Weights of a small GPT-style language model, trained from scratch on English Wikipedia.
Size: width 384, 12 heads of 32 (3 for keys and values), MLP 1536 tanh GELU, vocabulary 6116, 22.2M parameters.
Training: a variant of Adam for these matrices, 970M tokens.
Each number is 128 + 32 x the weight over the matrix's rms, rounded and kept within 0 to 255. Layers, rows and columns count from 0. Numbers have three digits each.

# up: layer 3 MLP up, 1536x384, rms 0.0139, rows 1083-1129, columns 64-127
# down: layer 3 MLP down (transposed), 1536x384, rms 0.00738, rows 1083-1128, columns 64-127
up1083:155129129148133115150108126142071133111135103131210107090127083139128127133096113130079104148156130143086129116089199151160139114144091119102112146118110129098130146112156177156142130127109132
down1083:085157142118082096142104122109134155131159123113122107131141132133116098145133146129106125134132103131152133160120089122120125140122141141142188145127149139154140098124100128124093108154107126
up1084:118140131143126131149122121137098121171130109123150099173107190151108173141101124147108153124175101108151094148097167126087141130150111123107103178134118123147153187060129151131122127124112118
down1084:112120125125110131121155147098130144119108142151166127131134092143141087114118098135160119104153115125145123109145098117104107138105128146114158111118138125174114099137146158118110115068096140
up1085:099101178113136106129108108118072145134099144114123105160143125141109091106081123096120123158161137147147138211069069113083140121124112116147133117164123142108129087134129106126137114134129131
down1085:137144142143154116128149118122143126109096163135126133133135134171118110155120097153132128124121120143154189178132115136101106144117159126166162109110102134123155102131102134146134137169138117
up1086:126095171165129164127102096156119120160112112129131113140167099122093122130127117066124144086121151133146113149092133128182106138117102134119145151186096151155143144132137151161145110120126148
down1086:134144107105126111133105094111138125103102130118133141133145142156137142136125153140130145111144114125133122157135112153108141160134143144144125094119188116103129140133107112125147140192139139
up1087:120102161127122161108115110128117088161095119151075087135130125112128105112128137145048152097097142124118126119117192154138146164136117124109126138135118181156143109094104161127107123140143129
down1087:130157144125185128139097124140122137129118129092119097109148143121110148099147132142123106134133164140118137158139133153115110101120143137123159097150139100126116109150153109141132150131119146
up1088:138165114156145101148099156095119151134128095121093127118157110138094104135166111090140152131113128091141125116092138126182097139141108131109073156148112125116134151140171110122125128120099140
down1088:140142118085162086140097156118167147126125130127109139150140132163148063118159136108130157112119119122139134145118116145093119157106125130116160121143154134158144111128091118113084117137107161
up1089:130131112090119115121124166080082120132121135153132103109100122097184109089127121106137069120177168121158103143121174124137156157157097112087146133169156127116141151105146088111183144156148128
down1089:118131149126175116140081169130102143123101123113105116127158148126113111151165121143133137105090115136108095101117136118181118079134105151139083119124114140118116105135121094135109141104099107
up1090:101146130112123129145110154154080141133091168156121168079130116156074107130096149130150145161106099208115123120134108161131134079128115128051131098151142105130101135089128087151149127127150150
down1090:100152170106176114116108131151102131104103142125135128132134126118132102148153116134131117133124166140117137144115140111134137105122121149140151115130127103130136117137144088133128130094121132
up1091:136124111110115146133115114188139110106110117170078068140078141125128141171056130130121117169164124175142066152076168088087137124142124112154102071074179125113123168140123092117101146118137152
down1091:114104162147163171138099140168111167115185098127133136126146124079108169131112164157086140134148158129100119089139170130161132065125145145107062130152138081167094119157125087185094074109103124
up1092:181135134160137127122118108159155096095120188118112175199138090197123126101136106134060135192109143138144155096072103158147093128140098123117149089207109135114123140158179149167148115110113136
down1092:136150119126156124122115126112134117148129126111122109133140152147137115110132108157142102100149146164164118132148115147117108144135102118148111115114167138137133137118107136153152116104121137
up1093:115110127120135118142125135141127113115115146127124128114137095123114100170105157113093085130143146186156148101134174109127106144123115122109121069080130128119133130145135126094127126142125118
down1093:139139158118133125132137143125107128148141116110128128133136113132130113165140129145122119117135124152131124170104151141126113125145128124179123132117093106154142115139133135155129100125112122
up1094:151115131131122150144109196090146096130135122152129131095184142135106130150130090125155155150054158085148131157104124127118143126142159130109161163154132132176125078168115147138134125138138143
down1094:166122144107120138124139109157113111162155145132130111134118119128119135155098155118133157123133135104096115160074129106102143131153135141121116145126108088116141136124127133116121136110129121
up1095:113156100152143140118113158107174136100116187116137095147167044166100160139164139119100044159168107193089137111106127137131153174153135118128158127154118133144172185182142145090158113149154107
down1095:128142137112135126124144115117101158116087171135143102136135150127143126166126132141136166115104110134122170134120066119080107143111161131145211129108141102134134141132099118102131152180157101
up1096:141153156102128131123131146138069147128104129129103157119179170146129080123049089169153126149128146082141125100124126079097158106144086121109138110140136157166095125106141136169132138116129134
down1096:147140127161149150147156125136118140117131132112109147119166130104135141091120102142154135138118146113126126116137146110130137118127131126092098102130159120125098151124201094158128117081115174
up1097:195057130136119117103140097124119125162119141136118134186156136143070120123150133193040135183241099063096137122166165117118132140131125130093178119127149108107166078093178101155100127137141121
down1097:125110123132134121127152172149088126136130104096128136127143139130154135125156097163127129119163153158155124131126106161135118111162119111135138143110126133121146089126162106161130109112139134
up1098:140120112102120124136118107112143116129123171152135118108126147084115153104164140089137150115142178123133095104136104107184173071111134123085141133112169140102105129116151125103095132137133125
down1098:117098119143128117127128127177114144136137142131154143119123123139112149131131171139139135143140124133160116137121104160134093116161108147120105132125097119134118101129131081141126150129133119
up1099:140128085140125093164120123113125101103113082133151193097161168162130129154145128163154093103150098111140143110140139175109123089123170131161109127107130096065139135120214049100118118126137140
down1099:083151119089134105151155140163142147111139136126121152126093142160134132127159168100114122145102112144130120156101155155128108148142131128163140120159116112122125137134092131142120122184137140
up1100:090184085156180255069184064099109122166255036239160082159255188120000119074097103000159124161024107179106166209152187137140074255025125255160255030149174085159225207159101140000185010126052000
down1100:000235186111005000255013144050199128196000214035225109147000059209203046109254049060091044091101022089076059059060117159150121117255078255130117186113255064036092036111068109000138251000255255
up1101:145087088115106135104148120135097137121099114178116108120156180170091139122141065133137068060166153129129153095122163169117180118120164125134155091159152115168058122114179110113123136143143111
down1101:156126152152170202187092160131097154091123146143119121083120110095109118118159110154131102124108137184111127119135111116103110092108136143090141129130129143158126148129117116144106126139102110
up1102:169159081121136143141126168115160114087124135121091113139100080133165126194153116140136107192095113172119086118108112141159109106139136134129076145176122181099177142134071137155124129106118144
down1102:119136130104114135110102117176144129131142149134138155131143134135134098113086117108128151133131161125143120100131130114121150111139093156114133111115155115141125152134117111126122141105103163
up1103:130090076129145142133145100101127139135143122101065085171121087133155122152055107121138143144164151135157131108203117163185157103179154146130081111109084137156139113133199158080138113140116117
down1103:142121115121132068101143125094132106158110105108129143146129130205144122128151089097150077129144126143159118141118074179136128154130111086150173150107115123132159136134108160107156126141149107
up1104:152159156141119156143142091036138158190120141137118192110151141141111119124151115071177153138093128108102181092123082142168086101145149136087171142169143083170104125070078142156130132122148132
down1104:098143109127109129114151152172114117132136136144159099102100109106127132119133123115133102175123145113106107138135167146115121089159133145125137151135139158106148131130142113099111140107132143
up1105:143156088136128108156132179151109096135102149129138137136201120133154096097157123117090074116098122117109107105158138157095148116144165127147102140128141110113116105103133098112125129126123129
down1105:097111138135116167147115151153164138108114129130117101118142099109141137112131147125148132113128138129106114117103129095157130104127122140112111107133114133131118102127137083141093134112086152
up1106:174148092123130093160136080111081115107126156115137129119116115129128117141112146163143193135163146132116154123099091138122182088156166133123135156117115134088138147157131151171141112131109123
down1106:144157111120105116110157119139129149147127101160111150124120130148143114121134132138142126129152128112145130116101121126098121171143126105136163140129106135153114137139157125124126153143127108
up1107:156212127109131107124128131136150123171104136148154170176154150060184092106084124134131087155088107103075138140134164126159126152149120127132113149141129154172175165100161142085127138131160134
down1107:116131119146164154135119153124112127119127095125109127130120135121132136149151084143097081119119144150121114125120145115134140072169095140102114136153142157117110143149094092162118130128159130
up1108:113215150139128137114118218135149151073127102134153128156150132166121170133170110121141093137123151124069136144177186106101159102146107138130088134124141135138175164134082111120121138125122133
down1108:117131134123133129140119098110082112141155118143124151123125133074107146137142147171136131120100138127118133117102108090133162129165134125113099133108146111130118139108134117158145124127120143
up1109:129142130132129151115123201167108180100133124134086145126144144138218133168167128127124117171174173188151106130144143148118141150137181134117205155105125111194106111150084130142121111127110123
down1109:118114082119140126125145089129127180157145121099121142140114133148113150115100137150113122137135113133148141137122113130111099143128143120133135149095126133116130158145128124149161136159112098
up1110:099137048069157116231004139191128176094098164000164161115075116143143130117168089140144117133090132059164111159053067102112105170120157172115047104161178164167136206088130140094131150051157100
down1110:255119062182198252000255061199018000159255058255099051181133194082164078234101067186167225164038150151255096130041031248255137082030119000149104174011000211224195172104255136189094162255000000
up1111:132140136128131099148122122142095099138114111145150174166184153108099160154085130145109239119109085143106149110171138117136134180099124133095138117152151139123151122156075127138129134125121138
down1111:128096147106164132129094119115106149082123110139105139134143143102102152137176126151123129134158152133141114129136131126120145145140108148113159129117107100143136121147142102137138161099136136
up1112:111088146131141136154122058174074110078133121104100114127081121149174107168144136154066151089154122199196112104158106133094079089170119118165081188101116167131150193204111154117160116134142130
down1112:097152127118113102132154136114133138104092161111128136138125132143142116130099141091118143127155128131135148123127109131146107143161100107135144129143162151098106131155098124097120130138189142
up1113:163082091073065156198116102208106132136091061236073135084142120131102058112038090169139216116095147163137141113126156164133060189097088115076146061078177067164134156095020134124095145130198235
down1113:083052172203076124177067116102151184123070145039209126133119137068172135144128158167064104126125091083074006132065187125124096088135089255186059173179160125129156192197088063132090136034058139
up1114:139142147133123163114123106126110173134128104133056197075109146104084122167091130125122131170152163220184125160142142134142162093143061132107118158113141111168134161102151079154202124130112128
down1114:147096133135143121124125130103121168129116133112139136127131149115134110100083122146111137113129110135111118107118098132159116138130130114123123119127157163124120150115119113092122130116104115
up1115:164142141112137133133114148154123116144115114130168133088127129131140111145150120099122113064184129105082090148176149149149099147072143127193105131085135099130135121125126099148123127126122127
down1115:137124154129142134137132148123110150112147115138127117116131121152107110118122090116155148121123143141131130138112129136107138146131125129104114134137115148173133152112128119121116157115147125
up1116:172068122131116138133113138120123147101120111140134141111164137126101156128123143142147137107085076130152098147181166131169139160113139121087108203154138170125073086079109116122130129132112133
down1116:160136087145123157144106097162129123135113147151109127121133117109131133147116184144139167129108095107125131127100117090157125144155126125108099117145118161105128115121144117155119107133106107
up1117:019053131142098135101075034184052164136246217217038069143145115186139251129086104079162118185119014143121053189223079158198020093225194255094167065013134105104120000115234124193124200023239014
down1117:134076000235250063063255061187069102241000119201202073255169117126136089255115062255066189218135174144192060190053127227107095225071150000049255110026255224105137123047177099076133255255000186
up1118:087118113136143209116079121127160045085147082124125146116178078129187213108178149164088087124135073104119119054142205053104120170184170126038073152142079065196076154119123125102105098127092128
down1118:133129062120107093084099069137109117169138156152172110135158141182127164145103142108111126113096113170105161125123076143068118187094123115165173128116129155131137154135136116082177131154170126
up1119:168111086132137143127116192095133141110113136111161084166099114182133128186160125200150059158095095154072114164147103149120125131135099134084110160121110149180154116104097131149094121123139130
down1119:125163112117114123140118120132105125132089148115112140118134133144132124127129128154115164117138134124150124088116114150099120154120135108144145110135154145143123133144150120144134150143139150
up1120:065157132195106090216120168207061120177123189161098131120113121117124115110068214128158112240055113150083232196173127152098194115145096174138061135222140190251116106091099000138146131177142106
down1120:138103144078132136141166147128120091144172074095047150166080160120209158158112157213083131114121120140161122127095126064200155104166121146180065103098150088120119130141125116189076137113093089
up1121:095113137227205138103249169149080087163045093142081169122160165112136045095163172176169092130108159138105137127199102130126178112104098043141202110169229122119097016120121190117122160241042202
down1121:136127201160112255000000126168059088038255087135000178032130174124138081127134128255078228095164149131170132182139093070154142077192093156156002111097000143169176143105175124255132000053139000
up1122:078121131148138095148114176133161124144119171117163109126095151101143118142082100126172145133142116139192109128140148127096080105151147123095079095185099113119143121118101061118101115127134127
down1122:120165104120151095156139126127153114126079155166138130140133091141149100120141146100142153117088111137118111135106126126105109137114142116133135102159132156144115134143115134114113132141133133
up1123:151122117097125118119125106152125135141111097144112114121128182157104170103129168112141145085120127184090102068131167095094104129159130125161161124139146187160104116131131168094124136121130131
down1123:129093155134162166136107157128112158107134121121150106128120119086123120133136084162137114131142127144114115106116157130117154130114130135092104125111135110141101131125197096150144147100105137
up1124:099077150154122127106093099070125060132089099179162096150152142107151154083131130104149062111156106119145111128113142091170161149068184121112152157113160159094147123145137102168098132123145152
down1124:130139153123190198133089121164096193096131134140155168134147166114111150147118151126125152141112161152128112148127161043125120105152118163126134095164124117128083144129107053145111109104070161
up1125:096138087118132135113135092134151142138125158143164118171130085112141156110115134096117122170121104187116096090167130149104086112130185126120144118128134128172143163169116106120097119137132118
down1125:138124114146130150153128111141123130112144151153139129129145127150116128126086126125122134145132149129116142142132138121139121119127120116097144103140129118155125150123140119099154149119144119
up1126:091163111098107068134129177182102103141025126214119135179126114130099125121129126086155118188142122117115180184114093129122097104136117106103127130173205133127142089140068135126130149144189133
down1126:068114155153202195207133139136056197079127161123105208136117140081141163128124161154129170147060178160091116143109185079189120022165116180121078171138119091111107151179139015205115148113094094
up1127:119159205121126136149123100150161135131128134145111133103095114122127131119132119156156142151153109182100118174076097140105071124174114118181114154142137087088115108075096172146168121129122132
down1127:122131097129110131097130110152143136156157133115140151152142126118130162117085161117098132138151142116126125116116142105113119126109104113114111117173127123119127130149149148133130119146113122
up1128:132181097106127119127132146191099125144123193134145071112104109113080149126120097210103179224126134117144148161110135123118115094165123116132130159115117121120146136132126135127078119153154114
down1128:112133104108124103152128141129114157128127147129109155129136149157141117156173140132124115131127118137156145091109112095174120142107151075154141088169117131138137107134136114115141158128160089
up1129:088144158153116099134131135132087130107122095138124089089173164132092109165147124123102139114110107070118131121101153120126094093117135124178134112135133112093159126147169103115133131118130138